Weights of a small transformer language model: 5.26M parameters, rotary positions.
Each number is 128 + 24 x the weight over its row's rms, rounded and kept within 0 to 255. Layers, rows and columns count from 0. The size above them is the row's rms in percent of the matrix's.

# layer 5 MLP down (transposed), 512x128, rms 0.187, rows 503-511, columns 0-127
size [ 95 133  94  99  93  81 101 103 104]
[[107 163 164 138 152 108 141 132 187 158 140  80 157 101 150 148 121 129  81 137  99 156 147 156 137 102 158 126 117  95 126 145 122 143 131 184 141 134 124 122 109 130 132 114 142 153 147 100 145 141 126  91 105 162 101 110 132 127 118 115 150 100  57 142  92 151 147 140 105 167 126 102 132 125 107 113 136 170 130 134 117 141 135 153 126 144 153 139 143 131 126 159  80 103 123 160 129 109 117 127 167 149  93 113 189 136 126 119 109 117 107 145 132 106 118 120 134 150 129 188 162 128 134 153 152 133 145 184]
 [123 120 100 123  86 124 118 167 145 155 115 160 205  82 162 124 132 115 116 117  96 100 183 111 105 136 138 119 126 109 142 149 154 140 130  85 132 136 122 136  82 140 133 162 179 135 110 118 160 164 116 169 134 133 125  95  94  88 161 139 114 100 113 117 107 175 146 130 128 127 121 164 119 146 135  99 125 177  99 164 135 140 128 113 125 140 117 180 151 124 124 144 148 114 105 107 118 119 107 141 135 118 119 113  97 164 127 171 111 147 124 151 121 123 124 141 149  72 150 156 154 127  96 130 137 119 118  96]
 [136 100 185 182 127 139  88 123 139 135 118 153 133 143  94 148 119  96 170 129 105  90 161 153 157 153 102 131 135 139 120 112 131 120 118 109 132 169 102 114  62 173 117 109 125 122  96 137 121 115 137 133 100 104  87 110 124  92 160 149 115 119 124 111 106 113 116 125 122 158 157 114  78 119 112 149 109 124 124 115 178 190  83 140 137 139 139 118  85  94  91 145 131 118 163 114 106  96 120 101 153  97 126 139 146 120 134 126 121 105 139 120  94 155 129 167 109  91 127 151 134 151 125 149 122 151 101 121]
 [105 115 151 129 107  90 110 131 156 139 104 109 117 151 138 121 178 125 156 154 128 126 195 138 118 116 113 144  86  82 125 150  97 168 130 114  77 129 149 107 129 110 132 158 102 124 117 121 171 110  82 101 143 121 130 106 122 118 106 115 101 134 141 159 145 136 148 133 166 125 150  96 144 113 143  52 135 117 140 137 104 182 125 106 128 154 152 126 123 112 138 127  74 133 134 106 134 129  97 104 147 115 127 128 199 133  93 130 137 166 103 127 105 154 152 112 134 102 158 138 155 123 115 145 122 152 154 154]
 [175 132 162 120 150  92 128 152  98 131  78 120 127 164 142 128  99 122 143 166 135  98 169 119  96 164 139 137 118 139  85 125 101 103 104 146 135 155 133 139 114 180 119 133 122 121 160 115 141 127 193 132 129 134  92 154 146 133 150 121 153  93 155 123 134 128 145 101 149 116 129 102 102 174 119 129 167 134 155 125  98 154 159 157 153  77 125 125 143 128 151 151 154 103 148 138 100 103 139  89 134  84 186 163 137 116 155 122 159 142 151 119 151 129 116 128  90 125 104 125 113  98 152 131  86 121 127 137]
 [117 137 153 148  79 153 138  89 154 137 117 125 157 154 168 127 104 153 136 136 167 110 122 160 111 151 150 128 140 123 157  96 164  74 126 158 149 101 102 114 133 102 137 180 117 125 111 120 159 115 150 128 115 140  87 103 139 115 170 102  88  89 105  92 141 152 102  93 109 150 138 114 143  99 146 118 136 110 130 123 144 105 194  88 104 173 170 126 146 154 127 136 115 136 123 121 122 177 106 128 134 123 104 140 159 172  91 102 156 113 135  93 139 124 118 148 126 115  90 122 129 144 124 153 108 104 125 137]
 [133 133  93 102 142 112 106 163 128 124 139 146 106 110  99 126  82 141 139 120 135 124 158 172 133 104 148 113 110 125 134 143 137 108 112 171 113  94 130 149  90 104 103 150 106 126 157 106 155 103 145 116 124 205 127 150  71 150 156 130 102 138 131 133 143 120 136 160 181 117 139 137 132 131 105 128 131 149  75  87 128 124 158 127  93 114 137 120 138 109 151 124  85 109 189 158 144 120 117 146 161 163 147 156 110 117  97 125 147 135 105  97 130 137  87 111 138 156 104 107  89  97  75 120 128 107 134 133]
 [ 85 124  98 103 148 145 129 111  91 101 163 107 140  81 131 129 134 145 103 149 123 159 122 101 138 132 136 159  78 125 126  91  73 138 147 144 134 171 139 131 142  84 180  83 131 140 144 130 132  96 107 105 164 135 154 186 133 151 114 104 113 109 114 157 141 139 128 124 146 145 126 118 172 121 174  81 109 106 116 120 133 149 131 141 152  97 138 128 149  94 142 142 127 131 125 113 105  67 124  72 138 125 126 128 116 144 111 149  91 112 161 123 109 113 164 128 136 132 123 129 115 148 148 188 114 110 124 135]
 [158 147 150 101 147  96 116 142 141 108  89 111 169 126 119 108 143 133 139 130 152  99 105 117 172  94 103 108 174 114 139  94 140  94 111 127 146 115 179 141 130 154 131 115 114 131 153 108 165 143 128 148  59 119 112  93 129 105 146 154 161 130 160 128 116 111 127 137 122 116 110 113 155 136 107 114 120 146 125 100 124 136 139 187 109 128 159 132 140 143 120 171 110 117  80 154 154  84 113 125 158  67 116 136 138 112 113 146 132 191  86 143 134 143 147 124 146 138 147 120 162  97 122  82 136 151 116 118]]
# layer 5 MLP up, 512x128, rms 0.218, rows 504-511, columns 0-127
size [109 100 107 104  84  94  95 104]
[[141 114 102  97 101 147 117 159 146 151 137 138 150 141 182 102 127  90 125 122  86 105 139 106 118 123 136 124 128  82 112 136 124 114 171 175 138 155 115 119 121 132 101 154 135 137 109 136 153 103 111 133 107 136 105 106 100 115 137 153  91 163 143  93 110 166 105 104  99 115 155 152 123 158 170 134 153  98  90 111  72 126 135 126 111 165 150 131 159 179 123  96 130 136 146 126 116  80 158 167 137 116 124 143 164 143  74 149 107 109 124 114 116 119 136 132 120 127 158 150 195 110 127 132 154 103 122 112]
 [ 99 143  39  98 130 140 180  98  81 148 145 112 138  90 138  99 138 145 117 126  91 141 156  98 123 120 130 123 104  86 128 144 132 144 167 150 123 115 117 101 182 100 154 101 113 141 142 128 164 138 140 138 137 153 130  98 129 153  99 134 117 108 124 160 134 105 143 119 113 121 166 143 119 138 106 148 120 107 131 102  91 120 167 188 120  99 124 106 156 164 152 116 111 138 112 166 106 142 126 117  93 121 140 107  97 107 110  88 129 147 130  89 102 108 159 122 151 173 117 101 125 116 137 139 137  95 139 121]
 [156 109 132  98 140 141 167 134 138  95 175 132 148 111 138 150  38 123  83 108 119 135  81 124 140 125 134 112 144 117 113 131 119 119 128 152 182 136 104 119 120 110 131  93 136  92 142 142 113 130 169 123 130 137 101 137 138 137 129 110 151  85 136 100  73 118 130 129  95 107  93 190 125 118  94 163 141 119 113 116 145  95 122 118 136 116 112 133 119 139  78 106 160  98 118 170 137 132 116 136 112 137 127 119  67 140 128 124 116  96 124 123 135 134 105 163 147 169  89 117 100 162 114 145 137 110 142 107]
 [ 95 109 148 129  78 136 128 108 181 128 162 115 115 116 109 128 131 117  99 151 117 179  97 133 176  99 115 122 153 118 132 118 117 137 162 110 133 119 114 139 151 125 149 119 151 131 144 128 163 131 114 120 139  99 118 150 114 161 102 116  99 153 136 147 139 102 122 173 120 140 133 164 168 111 184 119  78 135 106 120 169  90 153 130 118 171 118 165 107 175  93 115 112 149  91 130 133 121 113 141 140 110  79 100 140 158 131 143  96 134  83 124 106 129 130 152 149 125 202 113 125 153 136 116 133 124  94 141]
 [126 138 100 148 159  93 113 189 115 168 147 103 105 104 117 134 119 136 115 126 113 138 112 119 117 105  88 144 128 150 123 138  93 126 117 132 119 142 114 102 143 140 134 110 102 124 144 118  94 127  73 136 170 150 148 165 135 111 127 127 120 131 122 133  99 115 159 159  85  97 150 138 115 127 122 105 139 112 131 131 128 150  50 163 150  70  85 122  91 114 144 157 128 117 159 178 120 109 124 141 113 126 146 114 107  86 150 111 128 112 107 129 118 144 125  92 111 108 156 147 170  78 165 111 152 120 181 135]
 [130 125  94 100 102 128 153 127 121 124 166 175  93  98 149 103 139 107 129 148 150 146 160 182 138 118  83 149  99 113 179 134 120 101  97 144  90  83 133 143 170 103 106 118 127 133 144 124 130 130 105 122  77 152 159 131 118 120 160 125 124 140 154 102 123 109 164 148 174  92 127 135 173 147 139  97  92 130 116 136 157 122  81 112 146 151 142 107 136 125 165 142 100 154 146 132 122 106 128 214 147  95 139 128 154 110 114 159 111 118 112 120 133 140 117 111 153 124 110 137 134 128 129 150 125 156 116 156]
 [157 120 165 143 142 150 111 151 158 153 113 152  95 144 145 111 110 114 163 115 124 101 133 118 124  96 121 121 153 128 127 183 152 130  97  88 150 104  99 105 112 169  81 174 109 134 139 127 102 148 150 149  97 106  77  99 108 107 153 138 138 142 126 113 119 102 123 134 121 121 119 131  90 140  96 174 146 161 109 124 134  99 138 122 113 140 124 108 133 172 106 121 136 145 129 146 134 192 141 185 129 129 134 134 147  98 102 119 138 150  91 118 134 167 119 166 134 130 154 118 185  89 110  75 114 147 135 141]
 [132 143 115 152 104 119 120 125 116 148 151 135 119 117 130 134 162 123 155 115 189 120 128 132 144 134  97 129 135  97  88 145  86 132 118  89  70 101 147 148 112 130 151 159 115 127 111 134 132 100 135 133  72 143 142 106 103 123 157 125 150 106  94 146 109 123 165 116 125 118 128 120 169 114 108 111 128 101  79 167 101 100 137 129 149 148 140 118 114 136 139 161 112  73 170 139  54 177 124 163 103 117 118 115 143 139 157 118 148 151 118 111 151 163 167 153 165 165 156 135 152 121 138 127  93 141 149 135]]